python train.py --norm_place="pre" --parallel_block=false --init_std_qkv=0.0704 --optimizer="adamw" --lr_mult_qkv=0.7 --beta1=0.95 --warmup_steps=240 --schedule="wsd" --final_lr_fraction=0.1 --batch_tokens=[8192, 16384, 32768, 65536]
Each number is 200 + 40 x the weight over its row's rms, rounded and kept within 0 to 999. Layers, rows and columns count from 0. The size before them is the row's rms in percent of the matrix's.

# layer 2 attention key, 96x96, rms 0.106, rows 82-95, columns 0-95
101,255,131,236,246,227,181,184,176,183,168,290,205,159,249,223,186,169,223,202,179,177,196,262,215,175,163,234,176,198,189,82,199,185,111,170,143,107,266,153,236,182,217,212,113,248,207,160,189,134,197,241,214,233,240,225,227,154,187,211,200,250,202,130,160,92,237,233,182,184,161,202,209,204,195,194,185,214,224,214,199,227,171,206,162,276,190,223,236,185,188,149,163,196,172,249,258
083,222,181,164,167,251,243,218,143,240,186,214,280,254,235,174,173,210,169,260,204,228,196,222,184,116,236,168,142,234,163,170,184,199,162,222,202,234,186,161,207,235,222,255,200,156,218,236,210,197,244,246,138,213,275,209,149,183,153,210,152,275,158,119,147,142,238,273,219,87,192,260,274,187,206,201,207,202,172,185,233,226,165,167,243,208,201,244,202,146,176,135,162,208,176,250,224
087,131,172,235,194,253,191,177,226,240,168,209,195,227,237,174,177,172,243,120,249,171,254,234,203,187,168,208,216,167,238,164,192,118,101,247,175,236,210,133,227,215,221,155,200,169,179,276,166,153,146,252,224,234,205,155,169,129,125,282,227,243,143,145,184,153,171,212,208,181,176,243,234,229,229,187,194,291,225,216,183,237,169,160,192,182,183,274,250,228,149,203,208,231,182,252,214
105,151,260,169,167,183,246,217,251,211,263,170,155,218,192,121,196,218,202,202,243,195,214,175,112,217,270,161,207,201,218,265,190,204,283,211,199,214,180,237,220,200,221,170,298,178,165,205,241,257,208,168,136,166,280,183,125,230,177,160,211,230,174,287,241,256,136,107,243,218,190,193,160,156,258,175,177,171,238,197,204,186,225,169,215,193,247,156,183,160,189,222,245,211,130,200,221
096,253,113,210,251,236,143,191,155,163,230,334,207,174,213,225,162,171,235,229,196,158,193,242,244,200,203,201,147,223,157,118,223,292,197,200,188,189,267,215,210,236,125,254,109,241,213,118,160,193,188,209,183,195,178,201,175,176,186,163,177,229,248,138,120,141,234,229,230,195,188,192,256,240,147,179,187,176,178,190,201,202,165,236,186,245,169,179,200,210,157,156,174,144,219,204,181
081,170,242,240,133,166,235,252,233,272,198,98,159,258,250,209,227,222,222,231,173,198,223,145,184,142,219,252,220,193,182,293,203,172,200,233,233,257,175,158,210,274,200,207,239,162,223,256,224,221,148,127,256,270,169,155,252,209,239,181,211,223,161,240,229,219,216,232,236,216,263,236,227,243,212,171,204,191,149,225,207,244,205,184,269,165,172,235,169,209,205,279,279,225,157,215,178
076,178,147,235,246,229,234,167,116,213,146,276,192,258,247,249,187,205,210,171,194,211,165,236,204,124,174,218,158,215,175,177,186,244,192,226,199,227,261,144,236,198,169,275,167,145,183,213,198,202,175,235,216,186,227,188,184,89,206,185,181,292,160,90,170,193,247,271,228,177,205,219,214,199,148,133,212,204,144,173,221,221,158,228,178,244,148,247,195,233,158,258,217,223,221,265,167
078,173,141,195,244,215,156,216,143,98,195,195,200,143,191,152,186,189,206,206,156,202,175,136,210,243,224,166,179,216,245,156,309,204,156,186,240,215,175,152,173,254,248,177,168,229,262,183,154,253,233,170,284,189,218,238,255,269,212,255,189,168,175,184,233,173,232,250,174,224,115,190,203,169,172,266,209,195,143,183,190,229,158,187,229,152,223,272,271,212,218,208,214,154,234,147,252
088,204,260,204,188,134,249,181,192,145,291,142,159,241,207,216,219,239,239,154,252,207,185,187,143,242,240,159,223,223,247,244,244,221,261,185,205,170,213,167,211,219,214,173,348,179,187,181,212,218,191,175,184,194,244,248,216,194,196,166,202,267,219,272,243,282,125,127,180,234,198,195,132,189,226,156,204,233,268,227,248,221,222,184,191,219,232,176,162,168,218,230,225,203,134,167,155
082,152,255,198,217,171,224,319,198,254,190,155,210,276,252,177,236,204,186,210,205,239,236,198,140,166,236,198,171,176,186,286,197,170,231,264,188,256,165,190,195,227,269,137,214,166,200,245,215,207,149,172,219,225,230,177,195,243,161,137,237,183,143,281,240,197,280,229,281,214,219,243,291,209,238,196,225,181,201,231,223,205,209,99,229,161,192,187,197,167,201,176,256,194,159,225,217
104,206,254,135,211,169,248,269,242,197,243,138,220,195,204,152,200,203,163,209,215,230,251,221,134,262,257,143,188,199,238,273,209,197,240,219,192,206,162,265,163,187,233,138,271,207,203,147,225,219,207,140,171,173,229,207,123,268,171,115,195,129,178,283,195,242,210,173,204,225,196,172,227,206,231,239,204,141,239,214,212,164,219,143,222,145,234,148,192,166,208,88,184,180,165,202,218
080,227,251,131,198,180,237,203,191,229,203,133,255,263,160,203,264,184,170,223,245,247,256,217,179,195,227,127,192,187,190,234,195,188,259,192,182,167,172,163,237,220,190,169,325,134,195,252,206,227,224,211,92,169,211,215,148,193,165,187,159,188,234,214,200,260,154,181,118,215,192,154,147,175,203,169,238,210,261,216,237,182,187,186,212,195,270,123,179,150,196,113,151,250,204,206,213
097,198,262,157,173,163,205,250,267,176,291,129,162,159,196,145,220,213,214,165,207,204,219,188,139,288,269,166,221,196,236,276,170,215,218,206,204,224,152,266,169,215,232,167,283,201,216,156,234,247,231,159,185,206,183,197,155,305,202,162,194,167,224,296,212,250,152,133,187,250,195,188,148,193,233,217,210,165,237,220,182,204,228,189,232,173,271,138,206,152,225,183,189,184,167,158,183
073,209,230,215,235,196,253,128,186,201,143,191,189,195,196,235,185,183,212,209,180,239,130,185,241,216,207,183,225,156,189,159,219,213,162,140,208,257,183,255,149,166,249,201,160,183,194,228,213,156,189,234,200,181,234,213,379,204,227,252,236,200,123,175,188,146,213,248,230,149,192,259,236,215,191,261,250,247,145,187,210,230,200,223,244,199,163,311,185,208,251,233,176,211,257,148,234
# layer 2 attention query, 96x96, rms 0.107, rows 83-95, columns 0-95
110,188,184,211,175,203,126,283,178,237,196,163,197,224,197,211,189,210,216,156,162,186,231,236,150,131,140,144,209,228,214,254,204,124,214,177,193,224,200,175,170,114,258,200,139,189,245,181,290,177,238,139,214,272,209,132,228,178,213,202,220,173,123,254,194,213,255,240,174,239,256,180,270,187,205,278,176,155,139,230,202,251,169,206,167,219,269,177,222,178,176,258,179,179,225,269,216
082,177,178,208,222,212,150,233,209,216,220,189,212,194,196,139,148,180,204,231,185,188,217,233,168,185,203,180,189,191,238,158,186,209,258,261,238,249,275,262,159,264,204,198,145,206,224,231,178,169,107,199,265,188,158,181,222,156,159,138,219,215,209,174,221,202,186,279,243,195,184,261,225,244,48,211,217,219,191,217,268,148,150,217,167,111,173,204,131,233,161,178,253,234,204,240,149
110,241,248,179,145,210,169,270,136,190,174,170,246,173,145,199,242,181,137,260,155,214,148,151,196,128,218,237,205,204,150,231,121,225,218,197,197,182,147,204,180,198,248,206,154,251,229,140,225,166,283,141,166,201,215,139,177,259,168,218,174,170,219,212,224,210,303,210,164,275,245,155,226,163,185,243,173,154,149,172,169,173,246,190,218,216,221,132,175,120,207,213,208,155,220,165,228
095,193,201,267,261,209,226,171,273,192,216,282,219,179,250,249,191,217,266,102,237,218,157,210,183,237,194,159,173,173,145,192,153,156,158,211,126,161,188,185,215,168,158,174,157,165,163,196,191,199,150,226,198,221,213,224,143,154,206,197,286,159,197,274,225,221,84,184,214,196,201,215,170,192,265,212,193,256,239,218,210,225,197,231,275,247,247,248,258,221,196,194,163,151,141,151,176
085,209,209,169,151,198,164,234,150,189,180,175,129,182,218,171,247,180,136,195,160,186,264,192,168,215,216,152,242,173,178,217,303,260,214,152,245,277,256,268,192,214,273,232,221,182,263,189,189,176,205,176,234,225,192,121,283,191,125,200,170,208,213,177,224,215,328,244,244,264,199,189,239,201,196,229,204,186,149,203,218,182,260,223,183,192,200,220,165,225,223,220,294,182,214,232,226
080,207,169,226,255,177,146,168,192,154,163,189,183,240,177,189,263,171,224,140,195,231,217,207,184,233,199,159,181,137,240,200,268,137,209,218,193,185,260,144,146,200,208,212,146,164,156,256,179,191,147,235,238,249,190,146,207,138,250,178,292,192,187,258,199,289,57,229,184,247,238,218,150,178,181,168,162,240,244,207,173,201,156,187,219,224,263,162,193,252,179,190,140,198,200,230,178
082,211,169,264,232,164,246,127,156,217,188,178,172,184,227,193,111,230,187,172,233,166,225,163,185,165,206,186,230,191,238,247,236,191,276,146,218,229,184,232,210,185,187,121,213,141,204,136,288,227,208,200,158,184,227,239,232,237,172,201,113,254,158,220,198,167,174,165,195,134,154,252,259,214,265,246,169,204,174,212,250,245,203,174,190,190,148,302,213,155,102,196,155,232,191,211,175
090,272,270,228,208,197,128,235,167,212,164,136,276,130,149,217,180,175,164,319,202,250,164,177,223,157,278,190,188,170,176,219,139,225,215,194,187,191,168,215,167,278,191,233,178,234,207,186,218,179,185,128,167,163,201,142,242,205,148,162,146,188,236,186,214,251,291,226,167,186,195,230,209,188,136,179,183,192,190,187,179,131,199,256,182,187,164,163,166,199,170,144,203,159,202,125,153
082,167,185,240,127,194,182,249,128,225,185,203,195,143,246,148,176,199,199,209,189,117,233,204,170,205,160,202,206,210,183,187,222,252,238,167,267,212,266,260,203,192,239,235,101,217,270,219,192,161,185,209,220,214,178,155,202,174,140,221,235,201,296,144,199,143,297,293,214,206,244,176,262,152,185,178,241,169,173,187,224,182,248,226,186,192,228,223,182,205,202,231,267,138,273,247,188
108,178,224,205,128,200,221,264,158,263,219,200,236,143,215,193,135,196,173,251,189,134,158,178,181,155,185,202,185,270,143,205,120,221,207,187,199,187,147,239,180,184,198,208,144,219,280,131,231,152,247,167,142,217,207,220,176,245,149,233,160,152,235,146,205,138,355,243,173,178,205,167,266,184,214,184,186,160,162,191,238,202,227,219,185,175,209,170,209,147,236,183,231,143,224,190,186
081,206,278,165,146,206,185,243,135,219,207,176,297,202,152,203,214,193,166,290,203,205,186,250,241,162,189,197,191,221,190,263,171,137,188,234,180,175,143,154,152,230,198,234,196,201,221,206,181,210,287,242,170,229,164,185,199,204,234,209,180,166,166,143,207,226,360,248,155,181,227,160,239,215,147,137,221,176,162,198,187,181,140,203,148,204,229,136,206,185,205,159,173,147,230,220,140
102,225,229,169,162,218,211,252,176,232,185,218,230,171,183,224,167,186,127,282,202,182,182,196,205,157,221,200,218,248,93,206,119,229,204,205,188,222,159,253,186,234,214,184,203,227,258,113,251,170,237,143,169,178,221,226,201,259,144,202,142,177,202,171,225,170,355,192,214,194,190,194,255,211,228,203,217,162,163,178,223,180,278,240,176,189,143,205,192,141,235,138,258,139,198,166,184
078,206,168,242,297,228,187,139,224,197,178,128,90,220,175,160,198,250,237,168,206,195,203,224,168,189,178,167,265,261,305,229,231,222,234,139,231,218,232,214,206,127,132,210,283,218,157,196,262,222,189,180,203,163,226,174,215,166,240,177,188,244,205,234,192,209,54,143,192,199,196,225,145,217,194,188,211,165,217,216,187,180,165,190,222,231,208,246,223,205,168,240,178,269,220,211,193
# layer 2 attention value, 96x96, rms 0.0688, rows 64-86, columns 0-95
084,197,110,224,212,177,234,226,251,208,219,210,175,279,175,245,182,191,235,168,164,135,259,211,167,152,183,178,172,169,205,231,182,277,243,148,178,210,277,187,175,273,150,237,202,243,247,145,246,205,216,183,216,225,213,185,175,250,171,177,231,195,185,147,165,243,291,191,171,232,270,198,187,235,154,213,210,138,219,194,239,215,193,228,214,172,157,136,139,204,203,303,243,240,114,184,257
125,183,242,181,191,150,221,144,124,152,227,185,243,226,183,192,260,223,175,242,139,246,184,177,121,168,158,150,258,203,204,209,214,245,203,154,276,233,176,221,189,158,170,276,175,269,263,226,229,170,209,187,174,177,211,164,227,176,195,184,199,225,211,202,211,245,243,230,184,192,269,191,147,217,164,247,161,182,127,142,240,129,204,249,246,169,173,152,122,213,200,259,263,225,220,102,184
108,224,241,172,143,157,157,222,234,196,195,199,196,210,188,187,230,229,148,234,294,255,180,193,204,219,198,285,198,175,207,183,148,160,236,242,215,200,164,201,269,235,211,153,223,188,136,217,125,218,196,163,197,92,200,176,192,230,219,186,188,162,180,241,213,228,178,170,239,154,160,157,228,172,199,202,168,191,223,233,115,196,235,60,204,273,179,167,264,221,141,239,154,223,162,274,217
072,215,124,197,218,145,212,257,210,212,204,270,175,259,170,212,225,233,184,199,293,255,181,314,158,172,188,222,239,145,242,218,209,214,155,213,183,189,232,123,220,211,95,176,275,221,182,219,235,239,230,239,256,246,182,242,204,229,237,204,197,202,202,117,245,186,158,164,201,173,237,241,202,213,178,230,182,135,271,180,220,238,185,236,212,209,230,116,259,202,177,235,141,206,170,196,161
078,205,119,208,163,214,207,242,174,158,224,197,246,281,298,213,200,233,183,246,159,271,203,248,190,178,192,210,159,194,210,199,236,193,178,198,98,150,125,217,236,125,141,193,171,163,192,203,268,214,248,227,160,268,197,232,212,166,221,173,205,277,210,184,189,143,264,191,233,171,209,233,204,229,250,215,218,250,200,174,207,210,252,284,178,210,198,309,228,199,187,205,195,167,277,220,164
081,165,144,215,170,171,190,238,159,100,246,152,197,190,190,222,182,146,165,222,167,219,183,209,179,193,189,174,206,168,244,170,217,213,203,196,265,221,219,289,107,164,232,158,219,248,196,276,218,205,121,224,209,177,194,138,219,188,127,258,199,139,183,171,177,174,160,185,171,266,192,207,138,125,209,240,157,201,190,201,211,168,135,163,118,143,248,105,180,200,157,209,196,259,192,159,199
082,257,120,218,181,198,203,214,196,190,275,271,279,299,209,195,157,133,207,287,181,229,196,164,212,203,185,192,144,155,223,188,243,214,182,142,202,207,201,274,193,168,187,272,178,149,202,216,231,189,144,175,126,222,207,183,190,188,160,188,227,226,228,179,147,254,257,203,207,142,229,253,144,111,228,262,196,152,156,174,155,165,184,230,220,147,233,164,154,192,178,195,247,233,192,140,179
078,186,260,208,189,201,233,234,201,220,209,207,196,217,294,246,252,257,193,246,124,258,236,157,199,207,219,159,215,146,179,218,220,249,196,195,199,205,193,204,235,174,202,193,121,263,281,265,258,220,274,221,191,244,222,243,181,284,176,225,198,214,160,262,226,114,210,238,219,130,223,235,184,310,214,178,196,244,168,181,216,154,174,222,246,218,166,136,240,189,154,245,170,142,189,203,227
081,150,181,200,224,256,248,241,149,257,154,179,256,196,237,232,146,199,225,240,189,258,199,184,227,191,248,261,145,120,180,232,224,192,297,252,97,179,193,302,213,197,205,145,149,102,255,209,188,238,169,143,115,199,186,159,208,193,160,182,174,190,184,212,204,180,176,210,211,169,142,274,175,236,254,127,220,202,187,207,243,173,159,204,191,197,202,222,200,207,196,266,202,205,181,205,198
080,174,244,167,136,180,196,235,319,144,187,169,197,287,174,194,200,199,197,243,205,237,215,151,211,172,188,240,242,184,235,220,132,135,216,241,241,174,210,135,191,210,225,202,204,211,138,213,191,205,209,230,220,124,191,234,191,223,242,177,169,219,108,294,231,227,179,209,266,178,180,200,196,215,235,236,190,222,176,257,146,178,214,124,242,247,186,175,262,239,133,238,142,167,151,276,186
075,269,139,197,272,191,202,250,176,254,152,221,175,257,205,183,196,195,192,262,212,278,202,209,208,213,255,275,139,212,210,197,180,141,175,275,163,126,152,143,289,200,204,178,181,134,166,228,140,176,205,178,160,222,192,188,168,199,247,158,196,234,214,212,182,167,201,194,222,102,125,203,260,134,238,248,268,193,231,212,195,204,228,204,233,214,184,214,253,198,197,204,99,175,204,241,191
092,243,249,174,203,160,194,182,140,146,165,163,154,225,194,211,270,284,111,226,179,237,182,189,194,179,217,227,227,278,142,155,197,241,190,176,252,203,159,152,260,141,215,244,166,237,205,281,191,190,222,203,198,153,216,184,238,243,214,244,115,198,191,198,251,200,206,197,210,136,215,266,213,145,176,283,199,212,171,142,183,197,259,168,261,246,155,126,189,132,203,207,204,221,218,135,225
073,242,248,194,205,254,166,241,200,231,194,180,227,212,133,205,220,185,175,218,206,192,170,178,198,191,188,186,185,215,184,193,185,221,145,213,135,216,150,221,179,187,323,203,157,166,209,103,239,129,139,205,212,228,218,120,175,181,199,99,181,168,134,168,185,293,225,202,135,159,219,92,222,136,192,220,190,203,220,254,216,196,245,260,167,155,249,242,160,205,179,177,235,186,223,258,215
106,310,178,151,227,177,188,176,182,157,179,193,195,242,159,167,223,256,171,224,222,172,220,167,157,184,215,241,207,257,183,171,206,242,210,221,341,218,155,142,265,217,174,238,281,208,143,257,164,197,263,188,211,166,221,197,201,212,233,234,146,193,222,188,183,196,236,185,178,171,179,202,159,173,180,235,237,137,226,124,185,189,263,144,280,222,166,93,180,169,221,228,184,218,224,204,246
065,210,176,224,182,202,150,220,161,185,143,165,185,221,194,258,235,196,190,166,151,199,255,186,271,233,243,290,141,171,173,240,213,218,200,258,127,144,184,175,200,209,224,81,156,132,215,173,190,191,186,155,221,78,215,194,225,202,252,154,185,213,184,187,183,189,188,236,230,262,142,221,218,156,191,181,209,260,198,236,219,215,207,109,172,249,193,193,230,160,101,257,211,212,210,233,230
073,196,137,221,286,180,238,138,114,192,219,244,235,187,165,196,157,178,164,203,134,141,260,235,206,160,218,174,193,170,215,160,244,226,193,184,203,192,228,244,242,206,94,203,214,230,165,225,222,204,196,156,179,226,204,198,196,215,148,242,227,150,253,100,188,192,206,192,171,302,216,158,148,191,214,101,167,185,248,194,211,216,222,241,136,188,199,128,202,184,242,171,209,273,221,134,231
072,233,165,247,132,188,167,261,188,164,216,195,100,282,233,230,228,219,196,173,181,210,146,254,185,171,179,182,118,136,189,202,189,223,182,138,163,229,176,209,162,186,205,154,185,193,265,205,288,230,283,141,218,216,197,218,186,268,219,181,208,216,218,220,178,207,263,178,169,133,195,254,279,203,199,290,252,199,177,148,197,208,164,198,276,162,197,233,176,190,298,220,197,218,190,163,195
098,191,275,143,185,186,194,89,159,169,216,179,207,171,128,168,244,258,162,199,184,234,172,134,192,206,174,180,258,269,204,201,177,233,228,180,308,234,136,233,248,166,207,270,197,252,173,227,170,195,257,200,180,155,205,186,193,207,234,232,145,168,233,225,243,185,201,194,214,142,195,195,176,198,170,215,220,180,185,137,189,147,284,207,268,234,149,191,124,177,226,161,228,176,214,141,124
071,204,211,200,195,228,166,193,214,247,173,151,244,117,136,144,248,149,198,165,263,190,170,197,226,253,201,211,249,244,200,238,197,164,222,179,221,170,146,202,153,261,315,244,214,143,149,124,173,175,75,228,233,195,176,192,201,187,223,228,229,172,180,234,185,221,209,210,153,204,225,160,234,162,159,221,203,183,266,234,199,229,197,182,197,248,200,245,95,191,229,159,211,176,251,284,224
085,236,169,173,185,137,162,233,256,162,216,213,203,268,227,231,236,239,224,188,234,246,185,255,207,179,194,272,181,152,179,200,205,258,173,198,223,159,259,87,228,220,70,187,311,213,185,172,196,182,189,121,171,195,224,231,191,175,210,167,190,208,276,116,181,260,213,176,195,185,249,154,201,212,136,243,226,171,212,210,166,215,171,152,254,216,206,194,206,187,246,271,242,214,218,203,227
093,254,153,246,237,195,196,261,238,230,179,202,208,218,198,182,188,229,253,210,158,123,224,228,217,172,214,147,200,226,175,234,186,182,186,179,138,169,208,158,174,248,168,195,203,195,220,155,279,202,236,145,205,321,218,219,211,232,271,166,236,202,245,199,180,148,295,262,146,177,242,178,243,224,178,262,271,198,259,174,235,247,187,224,219,152,148,192,170,174,290,281,232,195,201,199,253
068,249,206,197,199,243,205,263,209,204,119,218,175,164,144,136,229,189,194,213,136,182,228,153,230,159,179,192,213,140,208,201,165,257,195,228,288,192,161,122,220,199,246,313,200,198,202,202,88,178,134,261,200,265,188,221,202,194,171,189,243,162,162,226,190,197,206,226,275,240,205,192,143,238,254,187,190,165,170,196,187,189,227,173,200,224,201,200,217,190,195,302,251,231,271,194,272
083,185,185,175,171,203,143,190,226,134,222,233,143,156,133,177,157,199,204,142,274,155,191,204,182,160,163,196,292,252,245,222,170,189,256,219,278,154,249,187,205,212,139,244,273,229,135,206,109,214,134,246,201,183,189,216,238,124,273,270,200,216,223,195,205,123,159,147,163,220,207,222,149,188,202,227,160,169,211,203,228,200,164,196,137,244,173,188,219,215,154,230,233,193,157,224,168
# layer 2 attention output (transposed), 96x96, rms 0.0975, rows 64-86, columns 0-95
081,244,184,211,198,190,160,172,266,162,229,223,208,247,172,190,197,224,186,147,242,199,167,232,227,162,223,221,186,144,193,235,190,183,227,224,151,143,255,199,186,186,221,182,272,178,165,225,228,252,227,137,261,205,183,285,158,127,197,223,229,170,194,191,204,261,48,275,109,248,185,174,184,190,197,184,195,195,269,251,203,86,220,209,211,228,153,227,226,235,201,226,215,189,204,165,164
130,258,203,231,212,215,188,197,316,185,215,297,216,204,173,232,221,170,294,158,210,174,214,214,197,157,233,244,184,177,240,226,178,248,154,253,197,139,226,214,158,241,184,153,258,175,192,211,134,185,143,178,268,233,220,200,168,212,200,229,223,207,182,226,228,248,155,230,156,212,223,220,169,159,133,176,215,167,250,232,237,157,287,255,113,177,135,259,206,189,210,188,163,170,268,256,190
115,228,196,232,323,195,218,197,194,200,224,149,247,212,244,202,130,189,192,139,134,205,216,230,203,246,267,110,194,181,143,234,187,180,199,229,172,226,187,196,208,180,236,178,167,167,256,112,255,184,274,195,246,222,164,173,192,188,202,144,171,185,201,246,175,211,314,173,199,177,285,300,243,238,219,192,180,196,150,198,196,215,137,236,184,132,240,206,193,210,160,162,232,215,235,199,184
063,227,233,194,185,177,132,216,250,232,219,227,234,276,211,133,173,207,193,195,96,201,157,218,276,163,185,190,212,227,167,118,140,233,195,178,156,240,234,261,180,192,224,208,234,133,145,184,245,215,235,153,234,132,182,243,151,81,214,203,197,197,176,172,206,228,202,230,172,173,210,237,257,212,180,195,201,186,190,202,248,79,134,245,135,158,218,217,175,214,178,221,210,213,187,248,163
081,179,143,199,99,222,189,221,213,152,206,224,152,266,181,181,220,178,183,268,145,205,181,161,200,221,183,254,180,279,194,163,178,193,213,219,272,247,196,244,212,198,200,269,225,190,112,255,132,259,180,250,154,215,198,204,263,197,172,168,170,187,171,163,206,166,123,188,300,116,165,199,228,154,213,237,208,207,140,176,276,207,241,184,195,195,133,196,186,255,207,246,147,205,205,245,200
081,184,246,209,180,244,221,86,207,232,302,274,195,172,155,175,189,233,171,191,171,216,232,183,269,232,156,144,184,239,226,218,181,214,161,175,237,193,201,171,209,188,129,149,235,227,160,243,201,159,196,248,172,162,245,201,185,163,244,226,172,154,196,225,199,229,240,203,146,282,172,210,104,246,192,178,204,180,276,225,166,164,178,189,142,238,242,189,252,269,248,203,160,217,108,200,172
083,239,173,226,135,183,217,204,222,134,253,304,231,220,84,203,191,233,181,186,190,168,221,273,208,175,138,207,201,282,243,263,203,163,203,266,273,171,247,197,179,150,183,223,298,241,191,248,166,251,194,199,160,248,218,185,193,164,226,168,161,180,162,201,195,249,126,182,161,219,174,231,178,187,244,178,183,217,200,200,225,193,245,222,140,195,160,251,227,248,241,227,160,230,184,234,129
081,217,188,212,152,251,160,256,245,175,218,220,157,234,210,169,239,144,252,226,180,181,137,153,220,214,344,287,162,218,207,171,176,252,122,174,199,149,196,190,200,255,231,217,219,185,167,207,155,234,159,222,267,175,275,185,183,194,213,164,166,111,186,215,199,222,108,217,191,150,197,196,239,167,187,263,243,202,169,201,212,209,259,217,230,203,126,218,186,134,199,187,149,183,255,196,207
082,195,155,189,125,250,215,204,164,188,188,138,149,231,182,182,190,168,169,210,162,241,240,192,158,265,209,203,199,206,246,178,266,187,214,166,257,208,213,154,151,134,225,220,143,182,166,203,229,235,251,294,94,273,195,172,242,168,207,92,157,125,194,203,138,183,180,206,205,182,142,224,170,219,249,203,160,203,170,191,220,250,150,133,215,214,188,177,248,170,170,214,125,192,181,173,137
092,187,170,249,331,181,222,175,184,168,241,153,239,230,242,207,128,190,190,198,164,222,187,201,245,240,241,147,182,211,158,189,245,223,188,213,154,219,199,213,269,211,226,168,133,141,294,104,264,191,237,230,254,192,194,213,186,215,211,169,207,215,225,272,136,181,258,177,181,175,272,270,250,202,243,198,185,256,161,221,180,210,191,208,179,187,195,196,172,285,140,152,253,228,218,170,204
085,182,193,195,151,205,243,239,154,165,199,144,239,239,230,239,127,211,195,219,124,255,174,225,132,204,206,166,227,254,170,222,189,163,233,195,197,244,213,249,188,150,236,280,212,218,239,164,243,233,263,222,159,229,133,179,191,195,194,142,181,220,154,167,165,167,216,139,247,141,249,247,293,247,217,183,152,233,102,137,218,289,170,187,188,132,194,193,148,187,176,192,198,174,207,240,171
102,240,215,197,230,218,206,239,265,216,211,273,228,158,223,205,191,180,247,152,161,171,194,207,180,163,330,204,199,238,183,230,111,255,153,236,192,200,194,224,180,212,220,191,239,187,221,202,164,178,196,146,248,226,219,189,146,227,173,181,164,218,178,228,204,241,199,170,220,211,259,251,203,206,177,179,189,166,212,184,216,199,270,264,139,167,203,225,187,8,204,172,195,156,269,242,218
069,195,270,220,237,188,246,174,260,126,196,224,254,247,150,206,210,262,211,141,201,233,219,279,156,173,191,168,234,239,213,266,268,140,180,262,156,194,163,179,268,169,190,217,194,243,252,189,173,197,213,248,232,197,215,178,217,270,178,281,219,243,191,216,213,210,147,210,197,281,187,169,172,234,211,137,176,166,155,123,187,176,201,178,178,126,241,212,206,303,198,204,171,150,259,188,222
109,281,216,193,244,193,198,225,269,195,211,231,243,166,233,228,164,227,250,172,173,170,177,223,188,168,309,183,209,209,152,237,122,221,192,230,207,187,256,216,189,217,222,197,241,198,226,190,195,166,200,104,249,218,175,213,120,211,172,177,187,256,184,194,200,227,223,134,185,208,264,247,224,205,152,189,191,170,228,196,206,215,216,290,153,156,208,244,203,37,201,154,223,185,255,264,208
062,142,170,184,175,175,241,176,117,235,209,152,163,234,257,221,198,181,140,178,136,284,151,180,170,263,175,136,192,250,141,209,194,201,185,160,207,239,127,174,214,129,175,196,185,174,188,161,292,207,309,255,200,221,151,184,208,162,206,129,157,213,201,216,193,143,180,190,275,202,162,169,178,280,235,193,219,185,176,114,191,243,189,155,233,192,250,168,210,236,186,190,175,163,185,181,219
074,219,244,185,161,187,139,194,213,240,223,258,165,217,130,163,212,190,237,189,221,195,205,212,228,201,161,202,246,211,215,229,129,166,248,184,221,211,244,180,102,138,129,165,257,257,90,281,207,209,213,186,160,186,155,212,211,179,170,191,162,151,177,129,221,235,139,172,180,271,155,215,152,190,163,205,220,152,267,252,228,185,217,184,184,205,190,206,219,101,237,172,153,171,171,275,169
069,234,245,262,119,187,230,206,252,164,229,244,177,207,217,237,236,225,184,163,192,200,158,228,201,165,263,235,195,201,159,184,148,215,120,226,221,191,154,228,272,189,249,294,278,174,204,267,157,255,192,157,248,208,222,199,230,117,188,167,239,185,200,216,211,244,103,239,199,156,192,153,244,208,195,197,139,191,248,168,236,162,223,258,239,228,200,262,178,248,230,267,164,256,206,209,162
110,270,219,222,253,196,194,238,280,187,186,248,234,158,245,215,206,187,277,170,201,157,224,216,175,150,316,230,197,169,228,208,156,253,147,247,195,174,232,215,163,242,218,174,213,192,238,201,166,163,148,160,259,228,231,164,167,254,170,235,203,231,190,238,208,229,218,201,204,201,257,246,209,172,154,180,194,187,233,185,224,187,262,276,139,156,164,256,207,61,183,142,200,186,256,251,204
067,232,257,168,249,147,233,152,157,217,177,214,273,128,209,205,193,250,205,198,241,208,244,209,151,169,180,168,244,173,192,219,236,239,232,215,178,205,187,197,185,227,180,181,190,221,320,132,185,168,186,210,175,185,155,183,157,271,190,296,229,303,241,204,256,178,251,206,197,190,203,170,163,237,175,190,206,176,254,132,146,217,161,205,234,208,235,177,192,236,231,219,262,164,259,102,263
085,275,192,220,221,146,180,240,268,203,212,160,251,201,176,201,189,231,167,168,174,193,165,228,201,185,151,182,210,158,141,223,172,185,210,264,173,184,206,233,220,143,265,176,245,118,185,170,201,214,277,109,278,224,160,271,133,97,182,142,195,247,175,190,229,198,188,216,170,180,244,215,252,213,217,253,197,143,198,232,195,152,187,223,137,142,178,269,214,198,215,189,259,265,232,243,167
094,270,236,176,133,167,195,230,215,145,179,212,211,221,207,188,226,235,209,169,235,210,136,160,191,168,220,252,227,194,151,205,171,209,215,196,142,187,245,229,225,197,251,296,262,226,211,191,200,261,180,169,247,197,144,297,212,170,159,253,265,219,177,154,261,177,97,235,219,175,184,111,238,199,169,232,218,173,269,203,219,186,235,243,298,215,151,215,162,168,229,273,224,184,220,179,205
058,192,224,166,246,212,208,292,135,176,201,193,194,201,209,177,131,244,265,248,282,199,212,247,139,248,175,201,223,232,186,250,149,240,207,178,162,181,225,175,196,295,160,157,222,219,195,177,205,160,209,189,190,161,223,268,140,274,176,216,206,246,188,171,121,214,160,194,204,283,257,178,166,210,225,231,260,200,152,198,129,237,241,262,215,174,180,199,159,141,171,193,212,232,227,102,176
087,223,183,165,270,215,179,129,162,220,195,188,201,162,227,200,145,203,190,240,205,199,244,174,273,218,155,191,215,144,170,188,168,215,245,225,163,219,238,228,191,196,207,127,135,109,202,137,245,146,202,162,177,195,174,288,165,223,205,275,217,262,167,181,185,180,341,237,173,219,244,248,165,176,184,188,209,222,238,298,200,140,167,241,158,213,204,217,195,196,176,200,276,247,191,175,211